config.toml
n_layer = 10
d_model = 768
n_head = 12
n_kv_head = 12
head_dim = 64
d_mlp = 3072
vocab_size = 8192
activation = "relu"
norm = "rmsnorm"
norm_place = "pre"
norm_eps = 1e-05
positions = "rope"
rope_base = 25700.0
rope_fraction = 1.0
qk_norm = false
attn_scale = 0.125
bias = "none"
tie_embeddings = true
parallel_block = false
init = "trunc"
init_std_qkv = 0.0156
init_std_o = 0.0035
init_std_up = 0.0156
init_std_down = 0.0035
optimizer = "adamw"
lr = 0.000507
beta1 = 0.9
beta2 = 0.95
weight_decay = 0.17
lr_head = 0.00455
grad_clip = 1.0
warmup_steps = 360
schedule = "wsd"
decay_fraction = 0.899
decay_shape = "pow"
final_lr_fraction = 0.1
batch_tokens = 65536
seq_len = 512
doc_mask = false
train_tokens = 903400000
steps = 13785
dataset = "wikipedia_en"
Each number is 200 + 40 x the weight over its row's rms, rounded and kept within 0 to 999. Layers, rows and columns count from 0. The size before them is the row's rms in percent of the matrix's.

# layer 7 MLP down (transposed), 3072x768, rms 0.0334, rows 2266-2320, columns 256-319
104,179,117,227,221,206,219,149,205,241,147,192,191,212,166,228,130,255,205,234,227,148,278,193,208,158,255,233,203,223,192,257,273,165,182,231,248,175,146,258,122,230,202,212,198,141,170,261,178,149,254,224,189,238,176,196,135,231,187,185,142,119,186,260,296
095,218,137,158,198,169,221,220,240,174,215,125,264,175,206,199,171,256,164,140,237,158,82,244,222,230,234,186,234,216,227,242,186,145,172,214,265,134,169,217,215,253,232,219,231,162,207,141,183,203,260,208,281,61,206,161,267,168,215,164,267,213,218,222,275
092,263,268,231,193,185,237,273,169,139,209,263,207,150,257,193,224,216,161,129,112,181,308,215,176,198,283,190,211,258,156,180,340,217,256,178,193,215,157,221,236,254,222,222,238,165,172,249,217,253,233,243,175,200,202,278,96,219,167,168,249,180,215,246,157
087,218,155,143,246,189,157,204,208,214,179,110,147,161,84,208,175,236,192,133,233,193,179,212,185,161,201,189,175,244,213,194,192,212,183,150,260,232,187,242,168,207,109,185,172,191,189,210,213,184,209,191,241,138,188,205,155,218,181,207,177,215,221,136,206
108,241,211,180,193,196,184,238,157,143,227,230,161,186,197,220,239,263,232,190,223,203,213,205,198,186,189,205,221,150,178,232,193,162,272,250,224,127,159,165,216,161,155,182,179,189,210,275,241,221,228,196,206,211,176,226,228,209,185,267,241,231,254,224,151
078,180,212,229,206,219,140,246,188,183,199,182,144,185,228,180,167,197,126,224,187,302,236,203,174,214,169,260,254,177,192,195,272,204,150,302,197,217,208,115,161,204,198,200,190,173,167,184,210,201,194,236,212,127,170,218,229,191,175,199,189,149,219,186,183
119,210,259,169,139,192,224,177,231,216,296,244,244,168,207,222,221,180,176,202,187,218,194,130,243,208,193,212,221,228,239,284,240,198,211,226,202,179,231,167,204,240,224,175,245,209,221,210,208,236,232,159,199,239,183,202,180,199,148,202,144,157,225,219,169
108,260,218,170,284,250,214,172,224,224,147,252,164,164,217,233,140,163,175,217,210,191,211,155,203,186,189,296,200,186,208,165,223,236,178,179,190,193,279,151,185,299,194,151,196,218,188,144,238,154,187,208,134,186,156,193,183,82,168,132,209,239,176,142,217
101,183,169,207,153,135,103,226,165,178,227,181,183,241,169,200,235,216,205,234,179,219,119,182,186,162,177,162,279,199,212,191,147,154,205,169,220,213,142,243,178,183,113,174,294,111,158,210,185,181,215,164,166,195,165,176,247,197,213,207,203,167,212,218,173
093,178,258,188,153,240,231,206,213,206,275,259,248,213,234,226,197,200,215,131,140,232,219,196,186,178,153,173,204,176,244,175,193,266,132,211,206,169,155,227,142,221,244,257,156,135,188,269,171,190,259,182,191,197,196,221,273,199,242,191,215,170,247,161,280
095,244,237,170,94,200,192,154,172,281,232,212,203,300,209,187,256,268,240,212,188,187,204,203,223,220,151,199,158,161,176,194,164,141,175,181,97,166,212,279,171,213,205,202,188,251,209,204,181,264,145,188,236,196,258,207,230,207,155,205,227,240,260,148,245
093,145,240,234,130,213,222,231,183,179,139,263,231,163,181,106,235,262,155,203,251,321,230,183,205,202,143,226,173,207,97,176,249,173,244,192,190,205,208,148,144,233,204,214,196,167,120,153,203,181,163,254,201,207,185,102,247,207,162,253,197,211,218,159,168
111,176,193,168,257,223,139,219,177,181,189,150,188,185,196,227,176,241,178,250,269,202,144,216,186,196,231,165,273,183,136,228,123,155,209,185,186,200,238,186,255,228,220,236,308,173,253,225,215,220,200,171,114,204,232,125,173,230,175,243,233,164,179,206,247
100,185,257,228,222,293,187,233,167,211,268,202,183,118,193,163,171,169,190,172,260,157,178,198,213,224,101,210,207,92,241,205,247,179,215,176,243,199,247,221,200,286,190,219,200,271,242,268,190,190,200,235,149,200,249,161,197,199,165,206,223,246,170,266,251
092,188,211,204,227,188,197,266,197,217,212,235,250,266,250,211,203,171,214,313,183,269,172,148,80,249,244,225,149,176,181,164,234,155,153,165,188,159,218,190,223,188,197,191,269,185,250,163,204,256,181,223,210,191,197,204,227,135,254,261,212,208,164,163,217
110,191,200,181,220,180,165,205,151,193,213,192,207,177,241,217,132,211,193,114,213,125,223,201,189,201,211,225,189,213,228,170,240,192,220,257,181,230,102,227,217,183,224,271,208,203,157,195,249,133,208,215,174,222,240,181,171,249,254,248,120,173,225,252,235
100,187,118,246,178,179,216,227,137,183,207,244,183,231,118,231,202,206,208,210,286,164,171,254,194,282,150,281,256,183,212,125,182,168,147,196,205,264,255,186,150,178,212,145,260,195,179,197,209,199,263,196,225,208,178,138,205,251,186,278,133,195,219,240,216
100,209,169,222,191,189,172,183,168,193,184,208,204,216,182,189,191,216,219,232,171,187,183,189,205,209,206,178,204,184,208,200,193,201,159,211,191,220,200,220,221,148,193,225,211,221,190,218,252,196,222,190,207,220,212,225,172,200,219,203,222,214,184,197,216
108,250,259,77,179,196,105,271,237,202,213,176,229,106,204,185,197,180,212,201,161,248,236,232,213,179,130,243,115,176,296,200,191,154,264,235,207,165,145,220,194,278,187,219,221,219,191,201,214,187,147,209,206,206,151,220,230,157,122,130,165,222,278,178,227
075,225,205,184,229,197,158,156,211,227,132,167,213,267,230,143,188,132,107,263,239,169,206,231,264,197,242,221,191,157,222,218,185,205,210,222,211,212,206,253,191,128,185,201,196,164,133,215,250,219,180,235,180,222,233,229,264,214,180,214,217,209,241,224,271
100,283,214,251,183,195,164,266,221,200,229,166,228,233,153,208,174,143,246,182,201,201,190,140,235,205,150,142,151,281,220,212,248,243,235,160,205,256,141,220,203,107,196,180,210,179,150,205,199,191,182,228,185,218,187,312,172,186,245,159,183,261,202,233,218
108,164,227,139,233,171,192,168,184,203,260,214,198,185,273,208,174,197,180,235,294,220,204,194,199,177,176,115,242,244,247,177,268,196,187,181,295,201,230,207,205,174,151,230,209,187,207,212,173,211,211,225,137,298,203,148,268,160,261,265,219,234,178,202,218
110,216,232,239,171,231,174,188,145,178,246,249,191,249,192,228,170,208,244,214,312,269,215,224,177,207,147,264,201,266,125,179,250,271,199,125,243,93,163,168,204,179,181,201,217,226,273,258,147,190,129,221,222,228,188,191,210,257,189,206,193,199,189,255,167
104,278,152,229,183,142,239,188,250,158,195,200,188,225,234,136,222,262,155,202,242,154,161,157,261,198,176,210,191,133,197,185,159,180,210,130,155,164,207,202,271,86,223,173,206,190,163,220,222,209,286,197,157,229,159,274,251,289,182,178,190,233,138,237,193
108,190,140,155,221,208,321,174,216,230,180,159,190,172,101,219,168,105,188,217,267,222,200,236,169,198,207,221,238,233,198,254,213,187,244,183,215,149,238,211,224,226,199,135,271,198,227,218,199,205,165,149,217,258,224,273,184,217,193,290,150,212,191,155,180
100,162,236,243,196,112,209,202,222,168,183,263,210,262,188,195,258,218,173,239,159,270,184,143,205,255,189,221,205,252,240,171,221,198,164,239,268,196,196,264,225,197,222,126,211,235,253,193,230,208,227,180,218,199,213,184,127,168,190,163,241,258,220,217,151
097,196,231,135,205,184,219,208,272,196,176,171,204,265,161,162,208,213,216,138,202,197,183,207,175,221,224,193,244,183,191,180,191,200,173,241,194,183,141,159,230,124,181,189,240,237,145,247,147,233,279,261,187,171,185,179,181,243,278,206,197,149,201,223,190
092,251,243,228,269,264,243,249,222,258,173,170,194,156,214,239,194,173,141,261,238,174,183,162,146,149,202,151,180,266,202,128,244,149,125,200,204,136,176,214,159,248,195,240,235,215,194,123,204,219,178,208,183,208,178,220,222,183,166,179,228,213,167,222,215
105,204,160,211,234,233,177,298,203,183,154,260,241,288,177,142,173,134,171,196,146,217,200,185,234,215,201,217,164,202,168,233,236,170,120,243,154,275,219,195,142,263,235,261,214,162,151,130,174,147,175,179,178,183,217,246,205,210,162,103,185,233,109,278,161
097,237,231,192,183,191,214,208,274,181,222,139,206,247,303,194,156,220,171,176,243,192,178,226,157,275,248,207,135,154,203,238,177,267,209,199,171,201,97,216,194,220,198,190,151,135,201,242,145,214,253,258,176,209,172,181,199,249,212,115,208,194,186,205,171
094,171,165,191,178,213,222,180,190,207,173,229,203,222,176,206,200,224,236,195,181,205,249,201,201,189,165,156,207,238,174,209,210,187,184,209,162,250,199,188,246,37,216,142,133,161,192,202,239,204,218,201,228,222,207,201,171,230,218,196,221,253,199,244,182
088,208,238,210,177,179,172,158,261,188,215,202,183,149,262,184,100,163,183,311,147,237,143,189,280,204,178,238,253,280,167,220,169,195,260,211,242,187,219,259,202,144,202,109,232,263,236,217,146,193,176,189,184,203,160,232,258,162,256,240,169,170,255,224,204
084,244,268,165,189,190,195,162,259,210,161,269,138,202,201,153,212,224,154,204,149,197,218,179,258,255,145,174,135,248,195,242,232,244,116,232,261,232,242,157,240,212,218,268,151,147,172,254,185,197,166,263,248,201,134,184,153,237,137,196,262,172,204,158,255
077,164,186,165,187,173,165,194,227,187,193,211,191,212,182,184,229,192,162,257,252,233,164,233,192,234,137,170,193,275,218,264,197,221,121,203,200,239,221,131,189,125,311,151,265,184,169,228,239,192,170,148,234,170,236,223,218,232,188,235,252,258,197,173,99
087,110,250,183,183,184,255,190,189,163,203,261,208,119,149,217,182,147,211,186,225,180,204,207,243,164,251,178,169,330,241,142,222,214,189,134,169,247,216,234,236,92,173,227,228,200,184,201,266,240,259,230,212,197,187,237,202,167,174,217,118,176,173,216,236
114,179,136,139,218,184,164,238,277,199,140,199,173,176,165,161,150,274,159,160,245,150,186,218,222,179,271,215,255,177,164,157,200,184,174,191,154,151,219,149,157,197,246,158,220,199,194,213,197,190,259,242,237,215,137,175,126,145,188,199,214,121,249,155,229
106,240,255,176,253,277,171,119,219,222,162,199,196,230,211,245,218,178,209,202,208,204,212,226,172,222,201,193,159,174,228,199,171,166,206,276,174,234,254,181,186,214,203,268,236,128,242,127,242,157,185,210,219,181,168,202,220,174,187,218,211,226,272,178,260
088,179,243,210,176,203,224,98,227,134,188,229,223,185,240,156,232,156,195,185,162,192,191,203,153,287,309,171,196,192,224,229,231,206,182,203,238,243,253,203,129,130,192,185,213,266,224,238,156,246,203,162,171,264,124,267,189,183,158,230,215,191,217,187,209
095,284,196,213,124,222,266,304,215,175,174,123,131,148,236,185,190,279,173,247,181,149,195,211,180,202,215,270,191,210,192,235,245,179,193,225,160,286,241,130,238,257,171,136,263,178,159,181,192,236,219,193,124,291,150,180,198,192,152,225,182,246,149,189,201
099,222,235,178,250,213,227,167,200,175,210,237,227,183,200,231,196,153,177,242,157,217,221,174,230,227,226,179,163,185,203,171,222,253,217,206,167,112,220,244,213,227,209,225,219,152,206,138,225,188,196,138,194,228,249,215,214,182,244,119,167,239,206,168,147
087,155,197,138,168,196,194,195,221,235,162,245,196,240,180,177,290,256,176,199,184,242,130,208,196,214,183,220,194,169,201,266,206,213,227,283,189,157,148,179,241,275,281,198,140,218,206,179,155,229,223,210,209,189,154,209,166,156,166,159,152,152,210,247,244
105,162,216,175,282,186,245,184,257,184,207,136,167,208,197,159,163,252,126,167,258,189,167,168,158,260,173,143,188,183,206,133,196,196,252,253,193,265,169,212,173,136,288,168,201,196,127,242,181,246,222,175,218,226,127,238,231,214,239,145,223,181,132,243,171
100,196,163,200,129,260,274,298,209,151,154,208,200,218,184,198,184,235,178,226,163,182,122,175,167,268,183,199,194,124,159,151,189,201,217,217,279,320,164,250,248,203,154,147,198,148,156,272,230,264,181,228,199,244,203,253,251,199,205,177,153,238,206,102,152
098,144,123,181,117,222,274,238,193,203,171,290,249,230,135,146,164,193,197,199,182,254,210,196,184,257,154,216,198,178,177,178,267,227,187,228,147,177,148,202,174,176,222,227,192,196,193,245,246,176,224,237,181,269,149,202,161,157,255,187,214,162,160,250,239
094,158,208,203,255,170,59,176,157,207,162,235,202,117,155,173,148,207,225,152,191,216,175,206,250,180,204,170,181,175,197,205,157,216,173,169,210,265,175,192,215,248,205,229,225,151,194,236,167,213,198,253,205,218,219,240,232,208,258,271,160,158,184,217,214
108,150,209,220,241,193,219,185,272,177,196,222,189,183,157,194,180,244,203,167,224,221,165,182,157,201,241,258,186,251,176,263,129,248,181,224,229,163,177,204,247,201,190,248,196,222,259,258,218,179,104,154,203,170,146,196,207,226,191,206,104,205,136,127,168
101,159,222,194,239,221,199,246,182,187,174,208,211,191,184,229,172,186,147,294,183,212,212,201,198,203,232,263,148,294,210,254,256,220,151,195,227,232,226,203,246,174,245,178,208,191,182,210,180,217,285,189,175,287,197,108,193,211,284,208,229,210,236,291,210
124,222,187,215,145,216,210,178,220,199,161,200,242,119,192,183,216,202,198,177,164,160,132,207,270,147,152,265,152,138,166,177,178,186,219,180,171,232,178,233,153,229,126,179,186,203,181,133,251,227,141,178,216,208,186,217,223,145,220,267,203,110,224,261,282
106,134,252,188,218,234,272,153,227,257,218,188,128,182,187,232,288,141,220,195,167,224,238,207,154,201,197,118,134,195,190,280,214,150,100,217,176,197,201,169,178,174,141,265,234,214,181,171,161,176,139,208,146,211,237,204,194,190,204,247,200,172,203,123,241
106,211,235,225,103,163,187,181,172,157,129,130,290,261,184,177,188,185,236,208,116,196,156,234,249,296,235,135,255,199,196,142,262,168,311,218,214,196,157,280,230,153,209,216,199,212,240,196,124,223,135,183,263,150,237,185,236,198,170,213,206,255,229,225,165
140,160,202,291,197,211,162,182,181,231,202,197,186,116,152,91,258,166,161,205,160,113,230,178,215,110,173,127,175,185,184,276,227,202,201,294,168,183,186,254,172,224,136,226,215,234,200,179,189,205,139,185,137,214,198,122,165,236,170,178,185,206,205,221,267
093,179,151,146,287,174,188,202,200,229,119,285,212,219,214,203,194,286,139,187,220,156,155,165,217,226,198,230,227,256,234,141,235,158,198,116,200,236,196,260,176,221,146,217,179,146,140,152,179,199,222,245,191,207,240,236,161,185,163,174,232,266,227,203,269
100,196,141,213,124,183,120,224,195,178,205,182,223,235,172,241,186,253,266,189,165,246,221,217,233,157,215,297,205,192,207,172,207,175,220,160,157,168,182,180,198,180,240,145,179,178,209,130,263,194,241,163,178,200,242,175,221,191,191,204,229,245,228,188,75
108,240,103,161,199,135,249,231,211,172,181,186,147,211,314,244,165,254,181,290,285,137,153,246,217,170,152,186,245,177,191,169,149,191,312,191,203,179,245,168,189,252,221,294,198,223,178,121,244,222,181,195,218,212,169,216,171,185,205,209,168,204,187,149,224
104,159,282,217,152,151,213,164,105,155,167,76,241,261,201,206,194,190,183,251,116,203,191,199,171,249,222,208,155,221,239,170,209,229,218,134,176,179,111,239,181,136,226,272,307,149,259,165,168,201,147,252,204,167,166,199,247,251,190,185,255,238,109,217,234
# layer 7 MLP up, 3072x768, rms 0.0357, rows 2267-2320, columns 256-319
095,169,218,213,157,269,248,232,141,193,235,211,203,236,236,215,274,226,130,252,208,231,236,163,214,166,176,224,206,230,196,255,135,203,267,196,208,234,245,182,190,234,128,177,209,235,246,189,229,179,220,190,156,172,282,280,218,157,185,188,186,153,226,264,240
092,196,207,173,195,243,206,241,116,181,96,106,152,171,218,164,226,197,201,173,243,193,194,133,226,219,181,233,252,270,185,197,151,195,249,273,222,175,230,306,182,254,211,147,194,172,206,198,184,217,174,196,211,192,109,102,261,227,195,214,181,226,190,259,158
089,171,212,225,174,242,120,253,149,181,204,239,242,174,162,237,178,170,184,233,211,211,184,235,276,212,153,258,191,196,191,235,187,206,209,275,200,182,242,228,252,211,148,197,149,154,146,170,209,227,210,130,211,174,186,205,189,169,176,216,177,282,165,197,252
106,214,300,249,168,184,202,197,196,154,200,276,174,201,129,211,156,129,195,201,219,150,246,202,199,179,223,323,219,203,150,120,137,205,147,205,226,200,283,175,155,221,213,262,191,161,201,186,235,212,281,152,197,168,150,208,201,223,247,245,227,215,163,219,235
083,171,179,193,188,179,173,148,158,196,192,150,235,138,254,253,211,199,203,206,223,178,166,128,185,130,233,188,170,240,133,200,155,205,232,198,189,174,216,168,190,213,169,235,142,269,115,239,159,182,246,194,256,230,129,192,212,199,173,173,173,182,217,273,207
118,197,306,206,152,232,172,229,133,188,234,141,193,227,280,222,169,206,181,219,180,214,141,119,233,74,171,203,165,196,169,175,170,176,187,169,142,240,193,198,227,293,186,155,236,181,203,165,298,239,230,246,240,251,208,163,191,174,144,209,206,259,199,201,231
099,214,183,293,232,196,179,189,198,199,183,199,155,155,176,126,215,177,230,263,234,268,243,229,193,197,158,218,104,212,180,225,220,214,209,149,195,204,244,255,239,225,236,190,189,186,154,254,164,269,154,227,189,185,244,254,140,187,158,266,204,270,172,179,200
104,201,157,245,244,195,224,234,216,270,251,224,233,185,180,128,234,156,179,174,231,253,205,175,267,247,181,234,169,194,93,310,193,212,196,290,189,188,163,220,192,198,164,210,177,196,284,295,237,287,218,222,248,251,178,216,185,244,185,225,218,180,104,246,214
098,202,179,244,211,293,214,100,201,242,189,204,253,248,195,188,182,208,236,252,155,214,211,212,238,247,249,192,226,221,168,190,133,180,154,178,184,235,222,134,206,165,197,237,106,239,233,212,204,195,205,215,146,195,197,224,142,270,246,202,240,206,127,249,219
098,191,221,166,249,257,221,177,204,135,271,212,248,200,193,216,161,159,192,164,181,185,71,209,169,234,209,225,263,163,169,188,249,230,174,233,151,173,187,142,289,253,204,241,193,216,236,194,232,189,199,154,235,219,236,258,247,143,129,131,159,196,186,191,207
096,176,184,185,214,235,203,213,152,205,176,207,246,225,159,214,202,185,215,246,216,169,168,148,220,197,284,187,195,189,151,182,261,221,161,186,160,178,212,242,222,214,142,210,245,194,250,227,211,187,190,211,149,205,250,276,134,213,234,128,192,145,200,254,193
104,157,296,181,132,163,176,216,72,206,203,202,186,206,233,150,231,173,223,188,210,221,234,166,230,162,104,250,177,187,219,237,146,266,149,175,273,166,259,163,204,226,169,202,212,189,174,197,209,244,223,250,217,182,141,213,260,110,150,241,190,257,136,159,158
097,186,244,171,199,178,186,202,163,233,185,232,236,245,185,225,164,258,215,266,198,199,224,181,221,160,181,258,230,187,200,152,183,222,130,170,237,149,240,207,164,231,184,228,159,196,179,110,216,187,193,238,262,196,203,167,115,139,182,167,144,182,281,184,218
097,89,181,167,192,208,249,192,256,208,229,161,173,199,159,189,184,127,177,128,209,111,176,167,188,205,206,197,228,160,214,323,238,212,167,237,155,163,195,125,173,259,211,219,204,165,226,236,195,228,209,225,151,231,201,207,229,185,174,125,95,184,146,198,172
106,203,223,223,164,191,190,185,245,190,222,236,188,212,229,173,233,195,159,169,215,187,164,166,235,287,205,184,214,120,147,186,228,152,241,160,188,195,189,217,181,269,258,176,212,178,220,180,222,278,194,129,219,183,195,238,212,156,229,203,224,221,195,177,122
103,223,219,172,199,229,191,207,181,249,227,173,253,207,215,211,146,192,236,177,202,207,225,179,301,109,171,217,222,261,257,232,225,208,194,189,201,229,229,251,171,177,256,206,249,190,189,146,191,177,167,265,120,220,150,209,131,166,196,192,221,131,109,225,218
106,198,246,209,198,141,199,222,170,225,239,204,284,210,244,278,281,186,208,160,216,181,197,248,222,198,171,238,238,194,172,241,183,179,348,174,211,154,186,249,226,187,267,118,203,191,263,186,198,211,181,118,203,134,234,162,198,185,257,151,228,180,147,200,207
107,220,196,254,222,238,139,224,226,200,246,141,184,135,235,178,199,175,280,239,202,258,197,201,130,149,215,189,287,188,141,159,176,240,191,178,178,201,197,142,301,277,242,130,133,264,230,196,262,205,206,304,229,284,256,155,215,173,136,259,234,245,172,227,212
082,239,220,198,122,265,201,256,187,239,223,229,271,243,181,289,196,245,171,186,256,266,183,208,180,204,187,196,274,203,234,201,204,223,208,172,174,201,241,265,183,240,199,231,204,313,266,118,191,157,204,114,235,158,106,169,232,179,239,212,251,194,149,258,177
105,215,195,215,258,181,219,251,206,278,183,221,273,219,161,151,177,239,133,268,175,209,221,152,213,215,186,199,133,270,129,185,209,167,249,198,179,210,206,204,198,186,233,151,255,215,200,189,236,169,185,269,190,135,198,261,197,217,152,232,197,188,134,220,134
106,211,177,193,212,200,198,264,179,232,174,145,169,230,169,184,208,169,228,213,221,159,200,212,225,161,121,169,152,253,194,172,202,148,207,204,267,280,170,203,156,197,191,129,302,252,166,270,201,200,164,238,217,144,195,197,233,239,157,155,175,208,150,276,191
102,169,202,232,200,134,212,186,143,188,237,186,191,229,168,237,179,203,192,232,179,204,264,81,276,198,211,250,192,215,164,251,156,146,246,237,219,228,189,185,225,216,219,192,255,160,145,173,228,254,231,152,214,259,231,201,216,239,138,237,167,222,203,230,224
101,201,257,219,175,213,193,218,172,166,208,189,237,205,167,220,146,152,220,242,238,173,255,240,134,122,256,208,141,211,214,229,196,226,264,255,218,287,192,177,213,159,158,232,242,198,151,237,224,203,156,231,270,175,275,173,217,233,218,196,132,252,189,214,234
108,145,200,272,263,246,210,181,258,238,220,240,207,240,172,224,174,227,232,220,167,217,233,232,205,251,256,229,154,179,226,140,251,188,235,171,165,185,187,158,180,209,201,171,294,195,238,173,217,194,232,223,186,143,284,239,184,165,162,252,256,208,168,234,200
102,198,198,308,213,149,152,145,232,247,176,124,119,183,167,251,208,184,196,252,175,187,196,255,188,132,122,128,220,227,182,245,229,204,181,143,258,190,176,201,181,202,219,100,197,225,193,151,178,239,245,264,202,164,98,203,195,220,192,218,157,237,102,199,174
099,219,166,197,159,221,137,146,193,247,215,208,157,189,213,174,207,212,202,177,163,157,213,154,267,214,261,235,224,146,142,227,266,189,185,218,177,177,210,169,183,211,196,203,174,189,208,174,183,189,167,228,199,155,164,306,211,231,208,168,146,232,161,278,165
096,207,186,193,180,192,207,132,213,252,254,222,166,173,118,192,157,228,166,168,222,159,191,179,205,221,190,238,218,253,217,252,189,211,235,138,121,170,143,189,143,260,172,172,223,177,224,217,218,254,215,180,216,176,184,218,140,182,219,140,186,166,275,160,119
104,171,267,207,181,187,195,191,282,193,228,211,116,197,268,149,185,280,133,181,187,225,184,154,167,223,209,261,190,181,220,93,197,182,188,125,180,231,211,281,206,184,169,232,169,161,188,197,221,165,149,258,172,230,147,192,181,182,179,178,241,207,221,237,226
099,175,196,210,164,253,201,181,188,190,260,225,190,256,206,245,274,214,132,199,178,235,286,116,192,228,90,205,185,128,122,225,180,187,168,209,234,229,227,169,189,230,213,165,179,280,234,212,198,264,269,165,145,183,187,276,237,225,236,160,240,193,113,222,160
100,243,290,218,145,243,217,222,160,201,231,246,197,209,131,190,216,158,173,174,157,196,179,147,224,190,104,253,146,172,232,216,195,225,270,196,217,233,193,222,153,170,183,187,207,251,235,118,225,209,227,210,179,168,185,225,187,189,230,180,93,209,210,242,124
091,199,252,182,201,190,205,145,131,226,182,156,218,263,148,185,137,192,191,138,189,166,190,115,183,176,221,159,217,265,228,226,184,189,120,190,183,295,229,194,210,198,219,213,171,170,247,231,187,168,204,153,212,175,127,108,160,192,216,158,229,210,194,247,270
089,167,234,212,197,184,206,242,184,163,231,214,196,165,222,218,170,158,224,226,162,183,150,166,156,179,202,191,237,187,174,156,171,222,258,201,226,220,206,197,225,227,162,178,221,208,238,225,219,263,182,190,202,199,230,255,248,153,190,124,213,150,110,205,167
083,181,230,210,225,243,194,183,104,234,272,191,257,186,196,278,250,199,197,173,196,193,287,190,229,168,246,192,210,178,151,213,188,220,235,268,175,152,252,265,190,219,211,217,213,205,246,225,145,172,154,198,202,146,189,190,183,224,241,229,233,249,128,231,220
089,194,272,215,284,238,162,200,142,204,214,235,189,268,211,231,314,187,208,182,144,204,209,239,255,198,161,203,157,197,185,177,226,218,192,213,223,155,221,136,195,221,168,185,173,198,263,184,205,173,188,130,212,157,250,178,196,156,224,193,204,244,245,285,211
105,196,196,211,187,218,151,165,184,224,237,183,221,200,216,153,262,157,204,197,202,186,221,147,166,136,251,183,180,187,222,176,230,316,195,263,157,206,197,197,274,257,257,217,199,205,201,230,194,250,148,107,238,129,242,220,201,225,176,195,179,190,234,231,207
103,143,192,208,202,250,168,192,171,266,146,203,171,205,265,221,196,192,187,171,189,248,186,211,229,180,204,213,197,209,221,211,265,159,179,212,157,219,204,211,189,207,190,175,178,165,198,193,137,205,267,208,198,208,153,215,185,216,248,211,191,233,171,225,139
091,163,235,192,145,253,199,239,260,235,221,200,203,252,218,199,146,223,221,204,177,156,220,176,189,183,188,189,186,176,256,185,233,216,177,141,165,185,173,217,243,211,168,171,129,202,259,200,231,190,201,297,203,130,254,169,171,236,193,222,276,104,133,277,229
096,117,245,191,202,201,160,96,192,232,228,152,197,166,178,231,164,151,152,249,185,197,307,137,162,232,201,186,181,229,188,208,187,221,228,110,159,191,163,340,174,240,234,243,219,169,277,233,174,186,212,237,215,233,209,237,199,242,171,226,222,141,278,241,201
099,150,172,213,210,177,241,215,257,187,198,153,216,177,191,164,125,134,164,247,193,222,132,225,247,209,194,252,226,181,252,199,158,159,127,179,217,300,256,141,217,181,224,209,259,159,213,290,273,177,237,202,139,200,180,202,246,238,133,168,224,194,266,218,184
089,219,194,257,192,177,225,181,126,224,256,113,250,118,227,254,223,205,191,224,222,210,260,221,224,174,194,267,242,218,198,224,185,203,233,134,173,234,183,217,163,233,223,191,218,190,222,200,184,255,277,207,198,252,143,196,207,202,230,219,275,180,179,172,174
102,256,257,214,217,244,198,224,174,130,183,209,158,240,214,208,215,223,191,295,253,158,162,144,189,229,106,191,235,223,178,238,164,192,183,176,201,191,212,182,126,179,180,217,213,219,151,156,253,314,220,125,210,148,166,215,199,202,222,255,220,130,252,166,209
101,220,222,202,212,216,151,193,230,238,284,143,233,221,274,225,351,120,165,158,201,180,220,183,257,209,200,293,199,155,201,169,242,249,159,177,133,185,169,155,269,211,278,178,199,230,298,202,243,227,214,196,217,163,141,241,191,193,144,178,193,164,216,205,249
099,223,237,223,212,216,227,168,161,185,221,116,234,154,202,268,190,123,223,250,212,169,180,150,174,184,244,214,252,247,201,170,272,283,157,256,183,247,218,176,205,209,249,172,251,170,219,199,195,249,201,227,156,275,202,199,209,155,169,217,123,275,258,241,197
095,121,295,205,227,212,209,156,179,145,217,279,170,215,186,206,187,203,181,150,174,117,186,167,176,154,157,220,158,158,194,199,285,279,198,252,176,127,203,133,226,230,267,179,258,173,169,179,237,215,186,166,234,167,209,168,261,146,139,185,213,168,216,256,213
105,173,241,195,188,205,187,234,220,217,194,168,178,236,149,155,123,258,180,301,198,209,248,169,177,233,144,176,188,256,190,188,185,161,179,217,217,163,189,146,122,258,229,124,213,209,224,138,191,298,229,277,197,160,181,223,223,175,209,129,252,228,223,259,185
096,229,182,224,188,159,217,167,227,224,183,147,229,217,219,219,210,228,181,174,175,176,201,158,157,163,168,180,152,185,166,196,212,222,129,273,131,189,218,195,163,255,202,180,277,166,226,200,217,230,126,183,155,188,211,268,198,237,167,202,235,242,217,199,230
113,222,240,226,116,295,225,249,193,244,171,214,235,161,183,137,204,199,147,179,179,196,162,225,223,143,114,219,258,207,184,256,191,257,249,210,230,214,209,209,170,235,174,219,255,195,227,120,229,225,185,179,176,122,150,202,184,194,216,224,208,240,201,221,140
105,149,148,186,248,156,185,228,181,211,242,300,205,235,271,158,153,264,169,262,178,177,201,220,172,183,192,223,264,245,222,197,167,197,144,182,226,219,265,176,117,229,189,222,211,135,225,224,280,208,209,198,250,238,117,200,223,169,199,185,162,186,214,174,146
101,189,179,175,178,224,235,144,200,230,163,221,187,138,224,245,252,184,197,205,193,219,156,197,257,134,192,189,243,171,268,152,231,197,219,178,179,220,252,95,117,225,146,201,219,262,184,175,258,186,157,260,200,199,157,113,232,162,145,199,158,258,188,205,244
113,176,173,209,230,211,204,191,184,188,251,211,211,183,265,173,191,159,199,216,201,152,168,118,162,173,203,143,146,181,240,219,161,223,209,213,130,315,196,200,176,266,193,209,218,209,223,190,245,181,160,253,162,203,197,179,217,173,177,218,167,192,193,213,200
093,184,193,213,138,230,129,235,212,283,165,112,171,173,178,287,162,264,162,215,163,161,217,121,228,240,213,255,184,210,197,233,195,228,231,226,144,141,249,228,249,201,221,212,245,223,261,104,183,223,179,171,219,241,192,256,190,157,225,192,232,135,282,203,173
099,215,195,171,175,223,192,137,176,218,219,229,183,199,148,250,165,195,159,219,153,190,194,107,177,178,172,207,186,212,169,201,201,130,87,219,256,212,204,239,179,200,238,183,246,218,299,203,342,293,194,186,251,209,186,168,206,202,185,107,227,206,217,208,207
105,191,265,233,170,200,180,230,164,268,186,210,178,153,182,201,167,161,196,147,204,255,175,192,203,248,258,239,253,259,222,199,231,196,213,256,178,242,195,185,210,209,181,206,225,228,142,249,161,281,195,265,185,168,162,203,215,242,142,133,143,269,143,179,224
104,252,134,264,222,144,229,232,166,194,146,161,157,200,204,287,224,229,157,201,186,239,250,197,223,137,225,211,249,187,202,157,301,269,133,214,190,205,198,133,191,287,253,170,248,214,158,144,273,206,180,165,116,233,183,231,209,212,156,111,237,173,200,168,192